Part of a small language model's weights.
Size: 15 layers, width 320, MLP 1280 xIELU, vocabulary 2048, 19.1M parameters.
Architecture: RMSNorm before and after each block, rotary positions, no biases in attention or MLP, tied embeddings, normalized queries and keys.
Training: a variant of Muon for these matrices, 366M tokens, 5587 steps.
Each number is 200 + 30 x the weight over its row's rms, rounded and kept within 0 to 999. Layers, rows and columns count from 0. The size before them is the row's rms in percent of the matrix's.

# k: layer 4 attention key, 320x320, rms 0.0648, rows 138-147, columns 0-159
# q: layer 4 attention query, 320x320, rms 0.0663, rows 139-148, columns 0-159
k138,098,142,180,169,203,191,171,197,197,220,203,142,163,199,176,194,199,206,184,164,201,167,265,220,133,227,151,193,152,197,147,203,234,210,132,174,224,202,207,204,176,152,174,195,213,210,224,240,231,214,216,216,248,162,223,204,203,204,192,210,178,184,194,214,128,271,191,206,228,168,191,243,260,224,200,194,233,189,164,221,239,210,200,158,224,172,187,185,202,209,178,212,265,213,186,149,246,236,219,182,175,196,176,283,205,205,184,210,195,177,171,149,138,159,220,194,246,216,216,191,183,219,196,154,190,208,164,209,178,170,206,213,147,240,204,183,238,244,137,196,220,188,227,199,161,248,200,228,192,105,175,244,191,171,220,223,239,226,162,205,200
q139,091,179,237,247,221,203,214,179,227,237,211,181,184,197,178,187,217,208,262,180,186,143,183,216,238,157,231,195,228,191,237,182,172,166,175,183,220,190,195,253,226,220,198,178,150,203,216,215,220,159,200,185,152,161,232,172,157,255,218,241,216,182,227,170,205,194,170,220,244,192,153,244,214,207,182,211,283,221,210,171,237,168,151,221,197,219,206,213,199,191,184,166,226,246,160,224,225,262,179,148,204,225,151,215,180,200,257,217,219,161,196,176,215,215,275,148,203,186,198,197,260,191,214,233,182,205,197,215,151,182,187,241,215,178,203,179,195,188,241,162,216,216,160,226,162,201,228,249,215,247,185,171,186,213,153,129,206,227,206,175,201
k139,085,175,177,203,203,165,230,217,208,232,227,228,205,130,172,189,217,207,224,206,209,146,161,189,247,144,200,249,201,190,154,220,194,190,215,155,191,203,233,194,229,175,168,164,177,177,183,152,190,197,223,209,223,136,158,167,232,190,202,200,210,188,191,212,149,229,174,132,203,226,198,176,212,176,191,229,201,203,210,200,228,174,218,239,159,202,172,172,198,224,197,164,188,225,239,190,220,222,181,89,238,230,226,174,213,204,207,229,199,231,168,208,213,167,177,167,200,213,243,173,230,207,167,211,207,171,217,219,244,114,191,234,177,224,214,205,202,215,184,173,240,259,160,111,171,207,228,176,262,167,231,282,245,202,212,216,199,186,159,189,199
q140,114,234,121,212,137,198,156,241,206,178,256,221,225,150,246,154,207,252,234,235,242,181,234,174,205,208,162,223,201,226,164,174,256,203,128,196,133,214,183,267,235,232,151,208,188,252,211,193,259,210,167,277,194,189,249,186,184,206,206,225,236,193,222,183,186,216,213,209,210,221,203,202,209,230,207,179,210,179,194,173,210,243,185,175,205,204,229,209,149,197,142,147,174,181,171,210,217,227,275,165,202,202,129,178,179,184,201,226,204,202,184,197,159,209,221,199,166,215,197,200,160,184,239,206,212,242,180,238,211,217,202,231,187,226,215,106,199,272,215,187,185,192,192,194,263,237,225,196,226,180,201,176,174,214,185,167,204,200,222,222,210
k140,109,193,214,256,187,223,186,205,208,226,169,151,209,193,231,232,193,218,162,241,201,207,184,186,218,218,250,249,259,188,196,196,185,224,246,230,212,164,222,177,223,257,182,227,181,191,201,236,230,206,242,216,161,179,210,198,200,211,192,275,217,193,199,220,203,237,200,185,241,214,170,243,189,205,177,283,196,230,210,184,193,131,205,164,196,242,185,166,194,216,218,190,154,183,234,216,199,192,268,224,201,197,209,179,172,237,139,231,205,213,187,162,209,205,208,181,199,124,194,246,196,188,196,234,186,187,173,186,199,203,211,200,197,189,165,169,219,237,219,181,200,192,207,162,244,225,178,222,152,169,213,192,158,222,183,184,212,170,171,262,178
q141,109,206,240,267,171,198,163,194,184,141,129,216,184,214,211,180,249,230,217,179,222,191,170,168,246,219,184,231,182,207,212,208,171,228,248,202,206,181,194,200,247,212,175,163,150,189,211,238,214,203,247,195,196,188,182,253,230,251,188,260,188,236,181,160,177,215,197,138,203,227,277,209,250,255,171,180,139,168,236,259,229,185,205,197,248,165,204,174,154,176,203,179,225,241,225,211,172,209,136,150,202,196,237,216,168,237,187,219,217,194,222,238,179,169,120,202,190,229,239,191,197,235,209,193,176,223,215,204,256,229,252,243,202,184,170,227,235,193,186,237,173,232,111,206,256,183,208,219,220,184,219,193,220,183,226,234,175,178,188,180,176
k141,107,191,149,203,185,188,182,208,172,185,252,223,182,184,204,213,164,236,232,221,138,166,192,235,213,215,232,190,270,200,232,180,186,204,161,202,204,214,213,196,226,192,141,171,190,235,179,221,168,185,170,221,175,193,223,147,256,258,161,201,164,174,218,236,220,168,203,187,207,220,229,253,174,183,163,205,216,266,194,154,242,224,188,157,172,210,206,207,235,229,191,223,201,180,166,174,191,233,192,214,183,194,178,191,240,265,194,187,160,238,230,222,210,197,187,184,200,203,142,205,186,195,234,205,271,227,153,264,218,215,206,233,165,236,153,158,206,174,185,228,193,202,246,236,171,239,231,160,223,152,137,223,205,130,228,197,240,217,236,210,164
q142,083,167,208,248,242,241,194,146,208,165,189,235,198,216,185,209,196,199,183,197,217,239,258,170,215,239,217,243,149,218,191,195,197,205,190,215,238,138,248,210,193,247,203,184,205,167,228,158,242,256,232,233,161,227,175,195,195,174,241,224,189,243,201,182,227,143,193,183,177,228,150,166,235,205,201,170,236,204,207,207,205,246,258,220,205,205,208,209,203,182,180,190,223,208,214,158,149,148,213,249,195,218,172,193,193,173,241,151,191,189,184,151,205,169,190,190,217,237,215,185,211,157,207,213,208,240,203,175,151,230,238,190,212,241,157,207,229,137,209,225,208,177,172,216,208,186,184,195,164,143,181,180,268,175,192,249,236,222,215,161,173
k142,088,173,145,211,227,178,176,255,256,212,190,160,158,180,184,198,180,216,196,177,200,147,207,187,110,210,216,133,208,181,220,189,244,210,190,190,219,237,179,160,142,199,174,187,194,209,176,227,198,111,199,124,249,215,208,222,185,204,165,226,189,185,192,211,199,152,133,204,178,175,229,209,207,215,198,216,193,200,234,207,195,244,192,226,240,183,252,213,221,211,209,185,142,191,187,158,177,130,173,187,224,212,201,167,238,159,222,183,208,175,195,206,208,193,243,195,248,213,177,190,201,222,167,221,242,187,250,220,162,165,162,192,216,219,172,254,216,190,156,202,135,197,241,224,147,288,183,220,184,211,201,201,263,125,161,185,211,207,213,187,214
q143,103,172,211,238,186,261,212,225,227,202,211,239,195,193,150,195,141,172,170,218,196,188,228,240,184,190,231,212,251,272,235,168,169,186,157,223,175,232,203,249,170,227,257,209,173,211,244,183,236,144,201,191,223,175,234,212,209,201,229,239,195,199,239,242,271,215,168,193,216,186,156,226,221,159,210,206,269,190,214,168,215,186,245,196,224,238,193,196,213,166,261,200,221,226,217,222,245,272,198,167,192,204,188,215,229,226,195,272,180,233,214,202,200,206,211,236,217,230,247,188,227,218,240,176,249,178,163,137,174,128,118,152,210,203,185,180,202,188,192,207,185,189,165,198,169,251,222,209,228,174,157,131,203,219,182,189,230,201,198,213,270
k143,100,204,188,188,180,217,199,248,150,207,238,182,209,247,170,230,179,230,205,166,204,185,165,240,180,190,209,173,183,217,174,205,217,202,195,230,227,204,168,172,199,192,201,201,133,159,191,227,222,248,224,207,255,209,168,239,175,235,143,240,222,206,200,234,177,209,217,166,191,203,181,292,180,221,194,193,207,215,149,176,212,168,249,172,220,231,197,203,216,172,191,173,197,213,235,180,179,216,191,176,219,236,226,183,210,158,268,269,206,213,167,177,205,193,191,211,234,256,266,248,132,220,211,165,152,213,237,209,219,183,204,212,122,214,215,123,232,230,228,177,146,270,164,210,184,183,178,228,165,171,213,195,201,225,215,195,233,197,131,174,171
q144,110,252,209,206,204,209,147,155,197,231,173,198,173,252,210,187,195,191,194,164,220,241,200,226,237,253,217,157,209,207,188,186,176,194,155,234,200,210,279,192,214,194,223,194,220,189,201,226,198,243,221,173,231,170,253,213,212,210,208,189,166,256,238,190,167,218,237,197,198,211,214,201,208,243,207,244,214,177,211,218,216,164,158,175,178,263,218,158,224,230,189,223,233,193,197,180,192,221,214,171,184,230,244,232,203,215,199,203,156,211,142,216,207,206,219,231,200,185,217,223,199,219,191,229,219,168,165,217,179,175,193,240,202,199,229,173,237,213,214,215,241,166,143,196,208,228,159,211,225,212,230,151,193,216,203,150,145,235,249,190,236
k144,121,218,155,206,180,196,205,141,199,224,205,202,152,173,217,198,177,203,179,196,207,162,147,229,236,231,147,199,202,195,202,149,225,183,210,242,198,217,237,216,217,239,181,235,229,170,236,230,212,227,189,200,174,240,211,258,199,183,233,205,204,221,234,191,180,168,197,234,223,150,223,193,173,224,218,165,253,280,202,188,230,127,152,162,194,237,218,164,239,245,215,144,129,220,200,179,161,196,192,170,250,185,199,192,157,267,246,185,198,207,188,171,230,177,178,198,173,158,171,169,153,189,240,227,213,168,142,194,194,250,161,159,154,159,210,164,190,220,190,171,224,190,176,246,245,160,182,159,204,199,196,237,199,192,168,236,172,205,216,164,208
q145,116,217,176,160,148,216,224,219,206,137,199,205,194,187,209,240,288,190,184,247,197,287,201,201,191,231,191,251,178,226,198,209,210,205,167,206,194,232,152,223,225,189,136,194,116,236,157,197,189,276,208,242,245,170,188,191,194,192,183,188,202,204,132,166,183,167,166,196,231,231,190,178,213,186,194,225,216,194,216,242,178,151,189,109,214,187,195,211,184,189,189,217,213,189,210,176,169,167,191,218,203,224,225,205,163,230,253,153,209,165,236,207,258,219,179,148,151,151,219,183,246,174,135,208,201,190,223,170,247,184,200,179,222,214,159,241,219,191,229,214,213,211,224,196,181,193,229,229,200,190,162,207,263,193,226,159,209,125,240,198,139
k145,108,204,212,190,191,262,186,170,199,153,191,163,219,211,168,193,212,120,199,217,150,215,233,196,205,175,184,237,187,246,274,254,187,214,215,241,209,219,159,185,214,213,197,231,200,245,210,196,287,198,185,226,189,198,194,185,158,229,139,204,189,186,203,201,253,143,199,196,138,215,246,251,298,184,168,193,177,222,244,197,188,157,128,172,177,232,176,153,190,212,185,203,234,227,183,184,194,268,224,221,145,209,200,149,216,227,244,141,198,218,183,237,226,197,228,217,218,179,198,188,242,179,152,219,174,171,219,207,214,219,247,195,193,243,177,198,194,247,283,171,233,170,217,189,220,233,234,223,193,210,234,196,195,195,226,194,232,187,259,192,232
q146,105,206,251,245,250,192,194,166,170,198,183,241,215,245,218,175,206,195,205,249,194,225,193,177,238,214,198,210,241,200,181,226,204,252,213,230,206,211,163,200,249,216,180,166,195,160,231,157,172,174,175,190,193,182,231,209,164,158,175,177,184,201,191,226,181,230,233,223,241,255,250,253,186,187,156,209,231,177,243,185,213,172,228,184,215,212,175,226,185,230,171,241,224,242,223,182,237,239,176,161,176,245,260,252,181,238,214,241,218,144,185,148,178,217,171,188,201,216,186,188,203,195,189,205,237,192,230,183,151,200,181,173,194,196,241,197,245,183,219,200,183,151,188,226,166,210,240,176,175,141,230,191,208,194,257,145,221,262,208,175,186
k146,108,180,257,237,195,156,178,192,258,217,158,241,208,185,213,201,187,200,170,199,206,167,143,209,219,245,234,237,185,226,203,232,195,263,230,193,205,218,214,199,160,176,243,184,209,171,211,187,221,156,214,211,216,177,158,229,162,170,221,207,185,241,229,191,191,226,205,194,246,172,174,263,159,193,209,181,134,191,198,203,245,199,191,184,195,224,227,212,191,207,240,225,198,190,189,205,239,171,114,189,237,212,202,188,239,228,217,230,193,196,200,154,221,165,220,183,248,189,168,188,203,210,190,219,214,209,214,193,153,217,252,235,237,186,202,180,163,205,214,160,254,161,195,170,210,196,183,192,226,171,267,176,280,205,184,181,144,207,164,176,221
q147,110,198,187,247,205,152,148,212,180,243,176,192,211,225,206,234,183,169,163,195,201,203,178,192,194,223,207,245,178,220,179,212,181,213,203,182,169,175,234,180,242,213,207,184,205,151,191,177,164,197,210,218,200,206,249,213,170,233,221,203,209,204,163,167,209,187,158,132,227,182,194,209,241,220,173,248,198,184,194,207,222,192,168,205,224,233,220,208,257,179,143,205,168,203,250,177,155,213,131,191,240,209,197,238,272,225,193,236,182,200,214,211,234,212,179,223,259,220,232,236,150,159,179,169,166,261,190,240,255,245,196,178,180,263,214,226,181,230,227,220,174,216,242,206,193,201,203,186,215,171,147,188,232,161,181,171,203,249,208,246,156
k147,107,174,204,233,150,219,218,210,188,176,171,273,211,178,215,200,204,259,178,215,208,213,207,196,231,208,235,194,201,215,237,209,256,153,160,176,278,145,211,216,195,151,142,179,236,169,174,211,134,251,211,175,175,161,241,150,169,188,210,197,238,191,267,178,216,236,167,228,218,286,169,209,242,189,209,201,207,172,203,235,240,252,240,224,205,209,223,242,184,239,226,166,224,204,238,191,199,177,188,186,204,222,248,258,200,230,146,214,210,193,177,163,214,207,222,164,145,220,199,199,221,170,189,242,241,136,219,190,175,150,191,191,163,205,241,228,179,208,169,241,221,226,167,249,180,255,207,184,174,193,184,199,242,227,145,194,165,174,185,216,248
q148,104,227,196,187,173,181,209,227,204,176,217,274,237,106,240,139,195,188,193,184,195,181,196,234,215,183,244,149,251,195,187,196,188,233,136,237,181,198,183,207,171,230,190,164,211,202,208,234,246,203,195,153,190,213,173,177,154,193,133,198,227,233,151,246,186,214,241,182,217,216,215,221,200,132,205,175,203,178,205,157,208,184,261,198,184,181,194,249,201,251,204,231,194,162,198,181,269,207,166,240,187,162,245,156,177,169,250,235,209,126,213,221,209,233,233,258,225,152,235,229,232,202,241,192,214,184,197,197,192,192,223,217,178,219,221,196,201,217,219,240,209,173,165,152,247,231,247,253,175,198,201,233,135,176,159,229,212,167,151,191,221